config = dict(
    head_dim=64,
    vocab_size=32000,
    init_std_o=0.00483,
    decay_fraction=0.489,
    final_lr_fraction=0.02,
)
Each number is 128 + 32 x the weight over its row's rms, rounded and kept within 0 to 255. Layers, rows and columns count from 0. Numbers have three digits each. The size before them is the row's rms in percent of the matrix's.

# layer 4 MLP down (transposed), 1536x384, rms 0.0182, rows 97-151, columns 256-383
106:170130150169090138107119133165129153131099131164087133143124112063165158089137107177131125155125140168153186119147083153150097153150120137134093147126144170130156142112113136069115083151116149067112079137155099078110207162054106186174107112112196105115132097117189135086107108164103141159113106169136109097115079095194110151091103181140175121094170119154141162123088168067118100128135
112:163097143137220130131157129130110128111088098127125100105162159076141192129084091107158087154149139091105163131153104133122097097100145183148146116145061077112144092156180079121141108105153090100136122137114189106104166133115100158070170141140133111114081127153080135152109120125120133177105100133146104170111137168061154119142137108168054162057145100139167137150102091174101119075099
101:106096148176144141129074126168119112133120108134140149131091180082108157095078200146093112168114110067191069136139096209082093178122084135115155160182148111144137159068105205111126131230122117141089154145085094085138116116165143087149119173116113103103106108090086108157104128156108105145152165052114098133088172105135088137128152138152154152126195120063196107157196158173156116132119
121:132136100113163063094153152105158138117169121172132137131120170097123166117144141072147139101146182059157093141108136122110073079098115091118161092145142137130169167141118111075091126070206104142109096127094136075114100187146078167162185091141142136116089138172140154113145078160148125150163095115134072150178151102144078172163084208121132170141139052125103133130103128103151112132154
077:132142097152183108154132110111108121091111137144129099064105175146101077123136104074169217139132155148100152053072133108074105132076142133128142114179133091165161089175112095176110127131151122114130136150148156073125134110060127089118101119142141105126070118155102139073106140146133087092127099154141087115127077140134152151087087187133139109116104098095139150128095127066102158136097
074:162129115127203099106146118113082116096145139167085109101100123151079070070130092121132167125169135158157147105068130063082098111075100124146148119172135033155143055188108104151128177151158142141113137145108125093142070111098143123126129122138130131134087125133152155090120178120107107068154172112184096073118124160083156190122117169088192123135130049132096131094118164098069146126134
078:101150094132149109129132125113107142080117128140128065053079143145129118095139099084156189128143171146114139071072138116081110125062137131148111153166119096172159089198118081164092137131143085078119149149152138078169125081062144112110121139126174116121108134144112138055101124140138112105138122155108122112111092132128136152099094199135166093133111078119145148111088125129098154128122
111:162100118118072100182126153162129161177129163123113122118124149123154121122103082095170140133101101116116192143092126133143096159125119112118136100127121095114151119112084195131071151152131091138080109195086096149161067231109142187097153124192101083149132137145165195148183128160193167100077173156137081122108149130110113121132154180135129096129046037153050105121124160135128125145109
090:123112059126188077130181143164120104128117144118084121108124088175115054120142151147107183151093132119234160116176112058138118138142125149129135141104153134108113067119124121176111125163145108178172168160176122064133106140105109146139083128146130121125117170205132151054079137112148096159144113164149099141163142164175129098140162119114163141134071093100119113183132147063180149134083
087:102166176170080118184110095149143135144112124120167138130131082091110121106022121188188165168103068163175113145079127119129134160125045127123135115110123104108138116138124116133070121220111123144122119089126066121109105139136145111127120126169119114104103122104125139133161149080173163082114166128158104084096124119164099116119138148137223119116043108126042141161182138119134118153142
072:109134065146191124127164074128132168110148134134121107085080148132116096122142099071178179101158129126066143089101134142100115057068136152150128149129116122175144091160147110127128117102125123072131161162116146090150140108086096122154123125137130099136113150142133093053113162178161126107131111151139043147137108142163143134135082167112140093084094088134127168117095104128075153115111
083:162116109145079161135133121098155142173123118096191173100154109130117137128128107086111118123120086184114118118175132133173115148125138151104143106120146123103142130147180129095118131077130095195124120157090089108057164186134123139121153085207192174152127085117126133095155139116096142168185098147203228132146125150075103153116156202086095088187119065151106132152133192108185121113123
088:143051120147092156128121164056153083121090125157125176116187125136152101134151135196159169053083090140137092119140171091094135177136093146137163093132113142135153014087117185127154131182136181085158167174162117119134068150105158123126188115173128141116146171144122094197129102124129169142122121169176160156109147117077129140157101111129117125145160187122066161146111135113143122092138
082:123138101128171110110156145133116098096104150180115076066093178117137089104117112065180197154131145155122146050063125097097108119061139152165104102175118102205171106183104096171113148116156109107126147133161155074150125117064123106136093130142165122112087096131124119075119134157115118089150088152173085130139114147117155174083097188143133101135122082128132138111090119144103186121097
102:087120116141166153103101121146139138100124107143115082060065207180133073127124110078124181111121203145115172075076106098145121139091130109115095149159089146178149088176161156127121111083121100081101130165127166112150159111108172109174158155101140142126139105115109098101129176152134117140106088118141084167109095126129141158152091130200110083101153145114142130124116158098119155131162
109:129140171117106151156065142134133169150147165065126136153122137110124164078160169098148153170081150084126104114154117148014112150141119076107145142154097122122141095085149191130168097171119129091113143133076118113079176159141171104148124118218128111220136102125163075143107129115087154167080161072166124127179122082164121123162130137109093113166183175145168137134108196138061108122072
092:106104105136183162133142177062108102104081124157139119093117140186114082120101128107141175092090164154120134122115102097076086137082101122138101111154112059165162092209120131169107123127193125128109159093142134075142126168080113104152180131120135144163085163161102113082126143118141119058170141104088152185091086116105155165151099138089071136093182126109070101093145131137106123154128
135:089139090089120120098091154127108129167177062155155096163118118084143181155113077114119170134087116181065148117090196083117061144143057140153151146086144112148134157181154087096126125111154126122192159172106143103083150122120128119075095203123113139105154085102151146125129144127128133169163102193134093159161141124106091152122099074188170133169096101103188049122131098191107101177099
084:115085114142150097152149110144149166186157100187084137106170171123113081125075118140120157166190123068187115111191091170090084081105134101130121177100176117137141113142097052091110168132158163113154119059078166130093128211104114150113126171178137114118122117098161078095118143125154150104197157049162075156128136074092129168071158128101097117123109155179044109142123127081108115134120
128:158135102124079127142130172086135146104148186156173157115091167147108110101126125115172127122071120104112149166180084139112208130101150136124148147145091092130065146160075158118146141160145182084150090169088134173158096109158159122139114082135094126049201082087120106107088124123111109167146140085137090134081140103147101134092143096182129082100104185081159155075103155147158155067171
079:090128060133183105148143119121101144094129125129135103091079165148117123113116114068168210111124168147110149068081130115088114133028157128135122128183129129180161108158140066144104115141159102099108145154114139092165147090070124106150114121114148098129072113143118136066135135142133091099138114156153068135125103132143126171099077193116147085091126057101113170129097137100124167117101
101:095138123152107114134042126129093109105088147154113118104070095038190127135104127155093089197126098090095086147109120112124141127122129045115108186073172133106130145128121153089110161092167144101067127113133106175109185177078140118114103094187132089130105119151171085144170146132144125110134133116185173105100145102146144114117206161100126182148155094148077132150172184145126173114086
062:164128129118117133159178168155157113129118126161091117141140104183124165132102141129126135111151092131171169129102132092167123128086128163112142138131143140138089099126146181109159077136123141154100086144104118087115068183152131124140196120113146147080145120143096113130117161164151128117118164121191138114122133137120078114179155125123065145150091147178180101130127117173110112124096
077:117150081129193119124120126114115114097102131153136090060104151129107066106137111067173187111125169143109142066073116119081110124047131156150111131194137101185173098166115086154124140144172098075105161139158143089163117090090131089126092121148161097114095100140143130062107121149131073105105094153145105102115101137132123161091081187128123103119109069091128152097105123098105160149105
109:111170111105101125128131161118121069129119146148124128130092117178100117117092162073150123165142121169101161117114095102129166130108083116168154149097122144133136140146160173162104075115118141168124133125198100143181147177167125131168207095182144176171109154170140141151155177134140158104163142150166074101202077129190107111149138158112074145091089123111187097116081083109162151128111
091:162094147095176092160123119095113117127103069164097122122122138120072103116155145106178119042128130114186092133145116118116160181138111037096175164197158081126158103174169128128132102072132164157136146099178131134154142054147115137069167150158120153073067161049160134133167158179058153134151097088172065124148082124074100117089103097105143103181161141141079109151162137142143113150143
136:147169159116118132100151150067110102132123180049167088138199137137108113159191143153168044168117123088112182084184132116090102133116137098126149112198158136149133117122194119114139095114151097175122098059114087123104090167130157156127090113137097155174161105085112105093124064103090130149105118154148214148171129111103138120102139140120166120185164124121137118104086100125116092162053
127:131138109097178141148115134113142125109162092109103045189103160151185055079076156135161097138173074100160144114048106103162107091124183132129099112094081133138141157129150106106161139088157097104128107165114173161117115126113073102072187115062153181148160041094113162117120131149164205128138151155129131163118123129135131129115128144189172109147111107118147131160114103125139084091093
149:074080135135102118143145150109078143144066142130135130121183111150084176098092112158112097189139066097133075117097144161084086153112119128150120094137106102123121108104100146131187176157181102149122092090138088108121114109225095126115069095191141138126189144152086135100106121170196130111136146053194116133121099115124121162113194165138160097134143188061103080101076170090106159146140
120:138202176101167151114104131120135131092052119156112177084083102100136139155153135102094125106091161167104132098127173133102189095119075058122145155148106097141032169123181057135121157146073149107125099158194130109100073142124115085132170105154140133127140167179136135098156113143063113114112125112125082112058083085124136128157079116125155131182105137100115148060169105170110092156148
088:125141156155121136162115082168075125118125125103188128110087163126054167093165166129143157104113148112090124125122113178088058131167113107108118127136142178105131154124184190131124091110111119195110147166093139118129147160143202115077150187165115125159173115123129105149087161137158089154106086126115124185146105097194148153087104079140159125162170130111153125126129162102155081119162
088:113128061132215128142147140108100144133118141133090091076093136167108133118138092088182156100169159142074192101062115156104123099080137162135127082158115107156166097172124086136127124098168114131103168125132135060142161106118140080128130146098153124108093110162110123059095158126143082091130096148177106165100118133153150144123090142117128099073131103131141122126099146073097157117111
085:127180123133128131134130146187109181131126163143137134109147175209071119167073113138122095175137039109160117112083114097132140137124184156148178107092151121138121156189110116096111112203116105106120109142106035109055131065099105108157146117114112096071072098139080183146137137105155131112105056128174094104094138181180095123137136123140102125072116072147117094128148140138200155105145
086:146140161130147151123148142174126148130134130129120176104128110107109098139114176155090096136144109147181160109123125155136122125135186202107101113220089086153093154120132215121110169090122145094104099136147123078203133125133184107194128157164186110133137116067163170120169106097166135080110125158093091068160111086111148121179167068178150127081163157062156109095136157115151146080124
113:115144173044153154144147182149090145134194082154163130082217121157147145092161187118113067159109099117077162137106082099134129080105149156088154141133147111144114125149160070101133139139186104170127140124151146141129152110091079144127165133162137096137124089157158126116081139093145113122072123081102059125108157125149143179142152147123123137025162126175105078183134128137137128131103
108:104087119139157143184132071099072127157080118099143129149164087121109183155116123156094122134096089101168097115093166093142197133096082160133135104146104088094133182094131102112101079131151100124086134125144147138103094134190118090105183142120138132075127153128113135174175149127174103127122191104107142134099141125101134055169099158155107134204162099157187117108105177146122182102130
080:101092075112192107156175089095110158102115137176088085074108141151085112122132138079192203119127142144099133062087134105088118114072130149129128126182128077174181093161128087144101134124137120110124160165131167081138142108077121094147117145109157119129070080158116109072121109145151105087137139152127111102117089143165151155113085172107138078099146079089113155138099117109077170144102
097:089108142185113186128138157102149157124159082096157125086150158154139164193122173181127129084109156069132096193141105217157151106114170087099143182188102114159095095127191157142121142162142142109095107097120126112145206172149117091149139115135147089078114095153112195085152112129122107161141131122075181175133133135078133187156179036165123104101133159134078109107127115188120105089112
095:203149137059120118123109043146092122173149151104181098142065111171141124126091078123090168126108108113107170143128113092129102133130139131182152136096163118155116151139129175147080093189164126128106152118076129142152082153128123187190109144140094131178139103132139195099072154085115110096153143159155108149114151138203109118096096109141133123089131157109109135122115153101085110094175
098:126090076129147098176143126065127126098122148117138106088108141156121074095114126042151203114148133155126111079087121161069097137067133100145083134161196098157180125172101067149108139171107125068099147182113105080169117094066127096096097112153146151179120125123155138102120145130150095130145075158102131159126092118119156193148110181124135116132110070156114133068109128125103107117114
088:117106069109183136144162140138110074146119108163065137119125167191152123108155143071146106142136116099061166128080136094207141110154126144169136165176163141112116140132131072109118114043170128086162126201130135111114124129112145178119107104076106127130147116170111204111123113126157089066149093144092091138115126157144187097107082135184102153052151087150162159115070097113145131139114
083:088085134117158111150129076130102149082146141129105117076108098142096088102143076098173151067125133159119134094121141162076097142113109094149099162188137105161165111120129090186160149109114109122120171113133142070210084116089182140115114206079123099127056113093120099080115159109122052131142130141107156118137113117117127190127096183119175127092136088117102120138130140054111175159110
110:116145137110183091205094102110084143152169077086189144152132124091185133157119120130135140161139101138098101118114161080054165176095152109160140131169127103138134173150104120125142116146170095082112102166085113129104104154119128203088082128109109127183128084092059122193087123207105103155113147129174165154143137078126096107088108130114134132160123148109159112150066068113111154117146
105:122190142135188116095160101093154114173139116091170161101083096168133083138103077137118124136176160134113124111173079078158108124084085109141075156123156121152153109147129089111116126139119185130174133116109142130173083133145145152165160170139082090112141075085101103082184120124126104203070106079147107127119145131208144092143123125121121159064137113097116109053112104163179141135151
062:170127111085180111168109150150130168152115145131123152079125152066161119161121150112112082116127126124203108143084146078113153085071109110152128143120117164123127077027094151151110102157141202133110195115114138068116115150081119146095109153116158178115134152123122110122136173151129130132228116126080185115181104100108087116108130100132168104129165105093110100142109126139098118094147
083:128136086135189123150148124116107142089106141157105089059091141118101089105132132075178213113161174142108160074064119120094112122047140163161144092165112071155156080175117083163110118107150105100130151138147137073153124122099134092138082104147137097138078117152126149089117113126136086103125108139181051125109084138150142138082091179136115106077106072092131144122104113088106148141126
075:104093103150172128172168106112117150115126153159101106061101155154118055114153091085128191138127134165080136065129122107095088144074153139149119131158158106147166108173131070146128116103133136119113136160114137103169131099081123118121122124088175083167076116105119132045121156136178108121118083144146082124114078112136133159137139194092104094101131058105137149113101113097097137152119
114:106156158121102108109161119140103107114143179168118094109123146073152136170064151121144186108121160138081140202136135107114091139181093103157157126116177121100140192153083138150134130175148125133118000152175109088144118096097119134146114117136106065125100100090163125159123079115190114094114121096206109134159106094101078125114145144140131135124105144176139138139161135073119104118132
116:126176162145080161097143092162158165143184142106188111134062149184164163114153106153092125091118135096146081135139106151103123119132098134147157095156093110141137071140155135154075138136122107147141140127101148183140132108160164138159141103161129136166090163100130128078153108097098117144135105144133099155156153111112096158133190107122118156156158144188210096053099160141131130124100
079:154125147144058154134114173217108130123128157136079139125148172169172100162092148160146129255092122103201131133116120187051125142134120147121156106189138164132143130159055108084106136140110124142170162103132096104079134128088085146201114116102124138099160116093097126117089114137153113073189124152164072110125100157210154103160173099049125138200120101187108108107129121136111142134123
098:108182131138121101110140097183187130126154146125120105104115135171113130068147071109110133129151070113166164104117152075133132173121116077144124157102111140134160092095108047140110178104132091192053189184091127118117126125082066171141176119117130060082115122118152129123117102081179111159084117116088150103150142057161110140104123149148109115127196120105131167185152148103142093149104
102:136143038161150119115187126106089111105127133150122108090084172128128090151120147077154167134125149153119181064111135146109103113109130142130094070189114100167148134189060105178142124127161114122086172105142170078142144114089129120151078152157186152126113084114082107055125087130168099087143124109132083120110140121130148142135061183118136085128149091098117103113137088111124119112148
112:181130103150116112110164102155129167141105127138100154150168102069097153102120095116148116161119183148090154099097143183070104065125091126186130046155195142140120168176116113115110167141129162147115124134122122142161166091160107071137080074106130100109084138159183193116065218085141129131201117090108099125174096105202140127158110140098138115164097083148117169143083130150114153116110
084:079189075151153142170145208062135124110099076101129134108142141140120169175117131100085086094169126117104051140125131185086105125102101149132101171150211091148189126127136126175123103144165110132103133116087099113155132060130115141131135145103145126141126125109125202151101129182144131149169156203102101148134127151075133175158188116148086130090140073113060040155141110114159122133185
068:152112114123181123157125119134117136142158118212108091053150106168122126115139093072173151147140170200116141106148148087092124095067129133136140111119130103122130103225143047133143131119135116114124188187140157141092114107107119100134102150074147136106083104183135113058086133114176115118121074131111049107088059117171155169150127167100126088097104089152144143141101093137097192103108
# layer 4 MLP up, 1536x384, rms 0.0256, rows 98-151, columns 256-383
104:131129110186128127126226091097117138086153175120074129100114139140083151190113102099122150068100094126069145127160132213097136144156129120108125166097126141119182112170120120180152149100128141115149174135117138072120095132147058147095128130158193115119135139113060116087116055200110101116047120130146099122081157138101137122122157172129095124102081095097116158082183089089143098101164
074:166139138132151072168163132135118127131103139128145094101121007116121119063154134054125145090138144126143120105116148126075103162122147104104094155178161094173138104158130127130156129105113141078144163121090066136200087166148106176101098144147139168108091183155097077110112146184198158091117082102096119098142084090143141142056148100177134133093063121125094128185192146138064108126129
112:103132071115136138116185084109074133147173098151142086141128140139091155144101144122139148133200131106096115110095154213113133113122155177130129187180133179099161149123101104133173126150187116146128186126163165113117173070133120104088060111106100177114110073131139138076164114125130093141136139128062108138163114173141154107119102156153167167197112131068165138105171100152093132110121
089:088187083170153082163150099152081149096103153159130103087106145142118093141135097076157167137113156132094173089101144171071137110147134182151144113168141107130162110164127109195102131164148110109126183154155147027126140109087106125113075132141138094111093096165116140063119110154128102092088101138106113098100108129120157120066084189128145150151110107108141164097138116075119169143084
098:079161092122145095155183074164077128101103166146115102097087155135137090170119111106194194118111192130102140111111146167098137126158149152155137111172155130139166126142132094186130136098129132102171173176182158065172121122107100142109082129103132102105077101131135129067129094150100076135067093143083087091123116133101168148113082197097112119168114109077163157118147121130131133158107
090:082185078169152103164146109145086156093116116166135101083113124125110103142100107069158175139105164128097155114095153170068121124141124189147128122169150104132182133157123088174099146157149122125123172153165148049123151099101125144121072128125141109104091089166130129070102084171132093093103122080088075113079107145132172123107097211146161157138112104091125147109125099072133160128098
111:171232116096112062117153115123096121125103073145196148172114119146056115103085136126163194110114109171077130132107114156144153155157137183126106123210094147114135136151178103178121184149147124138208113119137140056110169122103169141133119128115101102095104118141201148088131143123174135148092136149130093112075070111137183099133093180145098171121116090134144112151090095080120179114075
103:093140109191142160163111147134115155101127129124174054117101126148142178168141077089187129157134161156106163149070201134102125052138117119105104179154060133110132155185083068172201129144145071109126127152176095129152123077123123162098160128107104166161138165121120088082081130141126131150104123074110168070103105181082122143148102115147088147123082132123137128131163132144128194091124
073:067118136182126105136111179086105142146130146129151111172143095097097171110101138087134215164139130198076158133097109163080149107128125084118104138110163126131162196139089128084117112169104144106069111081125126133135122178095062127154116116156117130155094143138167138110155160170181122100100116061109074063127140107144105111087179123118128160136091076164108125101141109163129108118113
095:107183085139143071165206100106087158093129144123122093123090122148107087130136106076141170121124171117106165104111135184102170103154114182141135108170119101150168127159118097158135148145145155095150159145134131062162144135086070151113082160137156097102084109141131123060118102173155108090089074150093086109110120146115175098043091176129158132122120100117136185120152126127139167142091
086:024123136080146126149164086137110118080126159159052148163083174131110083073133131162106129121131160113129154130070137129124120169157198121106124104123155104149172133107103137172175166112142121115204122185179124085096135098131145125139141120098138059124132163121109128065112090114111012116104096160111053100157116128113165151130074130125108114151139156093164125109116139130157135130103
086:113231117186160112158137101185110161126157150118144091106133140116115065125130086123099124205170183118102157102117107151097082052123186123131111156124173124120088243167122067171126141110130137141123105086107163116173195088139111105091040139112103104104146125122103187062118110110156075117130101048098103086164153123136138080126125101158107143133096144131177124098158060063137125145114
088:087185086166132101162148113149089141089095157140129088091088142134116110148119074095165159150091152164118160122091156163079139119160136170136147112162148123125172131162101094187145124143158105091139172138183163043159097101078107110115076132138130088104100098152151137060117083148139066085111119138102091098099100142118159138075066187106137130141118103101162172102131128098153146160093
096:086177123115126118144159096145080161122133087127125110102177071121107146110148146057158210157110161139122131086065134161082169109147088154141121144154181090133178153142146113156080152160135127096089155098177119070150151131107086123119055160122135092129072068128178131100122131150176135081074094096073103126096144118141161091075104213146151173163109109131130142122159110133107158128097
094:135168121152132103142127100127129156106120095136114129182113175196142154210116114114120145170064092124101140139147105125125143094127097123108145102127120090104115150164133138131083135134130117152082196156203199133061156106065078033102071103095167097082115098124171200130156116102118157167059127155123094144059157174141135119110123205089076113137167142126115135134075126170179167163111
095:108144111135123095145173060129070139076166161145122090100103144101109142156120133083150222109067167164121159082131143167082110119125122159140132143135137101132171113135054100169091111110126111096124167125136128058118100102114104130107087123112144113085073129143118123094132068137152094097098134091082101059098070147148157152100078206119156130121096119131167180059133106127137142138157
115:103145029112138158142148085149093103099125091180201143133080094151092152166141148180158161145122184119098078090101120202130158127152124187080124142101137145145121148118143073118116116169087132102180170153139117108151139160090135117101083068093173123126107192127101137108085200173167119075120103139126136115080118151155176121098123125136149089094055086176161112204148075101161154162134
087:131120120123043169143108116119137107033064108131156131160086128122117129114198114136138130061052126149118108119116196106122179142136129129100150137200116210093190136110129134141145167138129140133111227164133086124141073075088163106159107115122173137148124129104121155132174131078126092119082145190117132136071117149131157133157001139164154115148071112105137171072105093127164103085129
118:144145108154122149195175082135121163156103149082112131143093132096121145117148106077176124101162125130103118121135098175137127137135207072102093123138121124113120119119139102193148110106088084063102192134107182128109194133137076087055099150097083132070154154127102143099187091113145082143055176122069102127144127121155152117136086147171174124122103116155205169126105149128122152113146
088:099172089153156133170155102140095158116114120142139103093104133128124088162126115085161178120096174134092164130107131165069142123156145180135145089176141085125196122144131086173126144157151121115137170156178152064148138099078091115103062153116124119110089083114145109058102112156119112116117094134096089124097119164130166132091082211122139114108128093115141141116136128107143168134113
110:133144102146144182124136120130090134102126135159136059137139168112108139124120103146104168141101137158083142133113181153101154068151133137121105101170171086168122171154095128130086084148194100132133143088114112133100181096075151087084063087120178149134108108164083124133030137115131106077082079126116092131094150137105135118078075137158086157106071126120124110139135150102120150154158
074:102177054126155147098107094098152135119111145185104133053088179104072113098134137121166113176133179099121132129106101146109123120074128202145052104163117080093169087138127091103132143138141141097135134158159144111106125072110090092089044091160124136145115105162145197133132146124113100089130123099122071143127047151162171170114133145121144071117116104126138118083110116148165147146169
089:099180092169156110163153110141081154099110142160136094085111142123118090150129105078165157132106169132087174107102136156072130115157134162135134099171141109126180128157110099190124145150161128105140174148176148033131145094092108129109074128136138100120101091151121133072094101166128095106095102117104081101101107135126158126062092202125138163129103100097139154097133110086134166152106
098:096149063158160117143110122105131181130205095190097139104155138130160122125096128161153117150098192136119168122109181175172158124142140174142205091113135118119080129168140130115091159155154161121125150176127158142146160105097111094148103058137116108099134131104108118139097109100086099072131078099115159152086169093101115116164132148064114165082157114125112169086147152082134143163131
099:108125125164185116145122112110153163147067115147101150110124141106082176143126061119182103156079167164090114171135110142151084111153113143072147103177164050116134123167160115131148205093145152116140166182100132147102193105129112112102126091098109105082105158101206177131114157099148092111124099166135102123069111105090146127113151124102099087109143127137134159135135138127149151129161
109:036152093102148116110169098114140099109134142124141130130131198135164062138116132132137145155156143164127179114071167176133130084130201118129184078149156144128128127130113107149153143054084117073133121172106207110102127114051121137102078116085164115151098078135165132127175103166108118127133063175093142143126151104083138133133123173140088088172168168119140116124106158144169164177125
119:117136078131179135126151126132083158097115089182135079087100091159110075093100166154116172147145168184103108121055151186144084150139119209131122171103114111122132135141178102104100143163156111093166129148131151109094191077145151121116109084057142151102126108128127165126132125088123110123132031093109154100103098127120170158144114229128112137102125141085108140121141095105083146150117
116:124143073134126066165183097128139126120130124148165092090064140146126154143091106130191145117085123182123109143156118190106149096154099143141185078154180089126096107143187082100075137164175126119136135132147140112123188092078162066172120117108150132120092132158180147134129150130111154110096100125121160142096139178090163120072163133110080120089171155133103146087150109145163128177160
112:087242126126132138110125122162137119088144101186084086147130130198157079220111062100142113135112160177126180087105148119175156114137188184135163124146187122110120175155152076130132156108069138099102142144209181141110128127073101152077097122071181101116141089154129159100112151064129096083120114103080133116105111135118140105125075142068093116153170055163155120131075067157178182133127
079:152206069133127108135116123103145158104093060168099075105152133125140120168124063121136129154099114137106200161134132130188123104143162173156163131168143083091091135106100086153118170103139115137154141128192150135085100091118167031093104038106141120090135105149158193124153088124129166153122137104127111093085126118090130093166112083124069115121128103092198166136111122093099131128102
090:094151085158179129163163114084089148092116116165116101112129130126120094104167114099159131108105167130085176122084152171088124079141138200121131107172143079125160108137081095155133123147170118124155178151129154075117138084110081100072086131094127146091122090166106132071105134156159103092098109140097115110104099162099169140074115154155119126107086105105152149091136120122118156120126
083:128129097115129095164156095093128175138139134135106110103171053120113079112179148138143089155119106083123103062123143180111145111125119152124130157172160087105136162110150097140136126170180122077086160138155100144232095091172070145139182145118078166133105104140109152085165121171120114066124152119096187158127121217133135112071110148098140084142150102129151141105184063179098113142053
113:129163077116121144144137081106166177093123072143105108158178121133106135150125173076117178110147125120139094119117141146064165091143114148078184114168176086143134126120144107113095138149135172092087139159123102154126155100106070127046062080126218083125126108141113167114130158104119146093101134058133105124155187121150126086097161129115157137137077084126112124150127140129134115120158
111:070178132171120181122135117114110120092140132131124151121143098138135119185131129077166149147155099119141168094113188125114156145126113114094105133109131102123128160135146106203118157078116080145151153113186102106147120128028182104113129133076021134065084161134114126117141117117081132048084127131041120066091140163113155119155084158102138199152138116125113130135159075113133132107111
114:107155128173132095128137081105098171043171094120125117137164135124136125125127116108122130115105190109110152124048192141134142054146109097139163159159105151121134104159106124185115150144153180149128117200119119115134137107165107134093123123094122192173141145154072164105120076171175155132106096114087115074085139142064162085133146173189083181153067164125167102128172113098119109054105
091:095193081182138111156153111121110122086121130173120092091105140139106111152080093087143161132106153141086153119111154185068127119155122186138169101153147114121174125155122093189134126130153110118138179143177119045143155091098116151111075133118136102108087096174114132061102097170121086083086099132100101105102091138136168127078113194150163139127104087104132167115134108094137149148093
085:131149094169153128127139156118150156124064083143175111124136113135120105118122133138157204115065076102129129126117115110112140150114140124109135114160135155137126119127156136136121124184142098095109172126152157067110135130058147046110147100136135149087074092137178102137102169147170163110063121121108164101052152080134155145134155147131156133103135062082085143159131162087156133160083
100:150196104129218092189131124155070117152180070163160083104117170128103108118098137110158144148080137142106148117122114146133144102138091158117102092142146103153096131160164119143131150113153085118142160102125168074088133136165167089074136155129142041084125101115181071086079122201152122182135092098104133132074150133144122090107131130164130142150097164081103146123164170153118163128130
099:100133086137128097162162079142107188132134121112120132126133129136130149125103137060162210099132167130086157095113175168090118125153116113144161143127144088140193131127142086152093143172115169120125159171132164076123162107088151137128076133126127121117102068131134096061082118150130128086130101106107109083099117145126160123089068242135152166106160096124144126123112104084140187120109
091:090159111169136098140173096154057123125142171156156051152130095138110123090089076104139149152143120129128132084085107209097136091182131145124144129117156109122128173163107098155154177164160112090130131108196106057167140087161110143100084149116108148117108105123151171067114118186160138117063097086092081096134151146155151106115148173093152160125064119126104162149151065063131128169054
100:108172097145166113162191107114091156106123114160110110108092165115112088118095119101177191101120159145122145090134092146086112137146118159145127090146107074132173099149137111169125187150168143113141202163131162046065127100096071113119102134128160104081078088121150139098131103171150106137090121125110055099118080119146156139078115208096181131121117116104129161104125157105149169144127
108:120155091108117101120178106119123128111102104095090089086170179130167172129107128087211114154149171119116105093119174142131069106120194107136143095179144111122125091158110069127128158157161180103126143192152128122173129146067128118038115111093207131121093121125143171142089148175121088161122091162093176172105102130072155106161167138136097106156152129092161164131100131150078126133122
107:076158108183172162185136102133131124155097115126149111108116149111142122181167145131132113181172146152139112152101131169097163086113113113119090158137162079145160149121069105135124091157184067112111153133181114112159135105065119093157111121121110150160080132144085151101110142158074085100114052108106085140141193104122111168166125169134165106161105121051112160060109123097140100145129
093:099205091176151082177149064161141168078124146133144144140104112184094114129125102056158165152138154154068172134080123183129132086155140130101156143165119132110126137144125025155142155128104133111150154144136175119172142096108100126100107110129093084104080104158124152066095128167134074088054111121072072094095122111093150130108112135157126174148121079116102144113143099098155113146125
089:106179073168154116167147096139107153099094133146150122088087121140097106135147098095156173114117159122090165124091142156098127120144146207153141124183128089118178109171123082195130140158152122117138176138201160047131139103095102132116061112131135088112092091152124150062101115132117085107109112120097063096098099150123184138083088182152151146128138084098142143098131118103121149134073
099:104172092163177098187145076152093199104137166165107105097138145148130125127112102080168155150113194137102135105097135147082127114146146172159157139141120083128153110153110093165111130164149127129143174155140157050121129117098087103119089156135146101124066057139136141065100131147145104100085097105097081108095087141148164144083116162124129135114135102126131127148145120091150155152107
104:092160126166175060137184115078158138089155124173129092115126162149121104158138121138135126097123115159045198125099117138129133077184167164107160102157089125126148148169135118137159143130167132070143129135118195105140140075128094056104129097124104055140124101109164130108103081153139096094095142108143106117150122102116135164114117113126143133137134087158169185133140167125162179154102
108:113145129141131113162144139112148152104075100151163104167123159113115119184115143080122156123116149107097109077095165134076170052141088122101150064137095128179117116156127135113133127125137155078164171175109118135075155075139089082097075124121093127120119085175132076148124142117169159178102076120120118099094138109132158108081130145126122146100156122076103137161139145191152169052121
079:180153121156151122138189087143138136169067131144109127123116174148165180087055131100156165095092168123052143107130110103042141114149154126099092110118094132129180111163079118149090173092193143125145150176142168117095126146146112112111090066139186124133161150122185152120133136119174127144108150137116027146127097075128147135132114139134114156092080129137124095080113163080163143151149
099:115126132095111110111113149095157131119073123199144131158125142128102132154146162106139150099080115127117101125131135132111140142144088149117197112179133091160109111142154098131116157118158115063168139176204151113097076083106166069165111064101145133108110088091182100139133105106065159123140130101127107134086151148105143124077131180087134102136183104088097123150137137178179180088145
089:111176093181126083173125125153116150131104119164150107072073133107140080149134114129146120128095169131116119119126129170104109120154130158134139108228134081130157132169129082204125135140182108132133162138158123084157133090104114105131055173113130115103106107133128156084113097158127075076112125082101118120075115178067166117060083164159142134141109140084124131096140101090126141131124
107:092166109088109085121134095159152179118130096203105123126097147160147159156098082123159140101088192128125127140125132118128157088164167161097110058160094103110123107204152128136106212092154147084124152195152174123095105100125126142111097100122142108106143114122111137144140109116184120107135133100122128146071122104130160139148047176122143119126194159115189149095082134139188182164101
084:157113134091123144149146082095118111060174142101089068130123111151100068113134119135178135138170196164144088110127095098089115143142144133105166090159169095161147130120092131141136115166104120079095132122150120125150104141137099121126150134117205073112113055056033099110162105084164108119149137174099199138117111118144124139108093118082086093134138127141082144136086112180104184139134
097:121168094153159117155130108152100133106102111138122113093108123138147096131129126088147159134126154152077155137108157164100141109160096171127158158163173058112147136150110059168118134148122136079130187164167133066153145117104089114101074121061167106077107127146155155061085102154139088080102068152056121103084090134061197105084125170142135137132116087120131164099128109108122160147113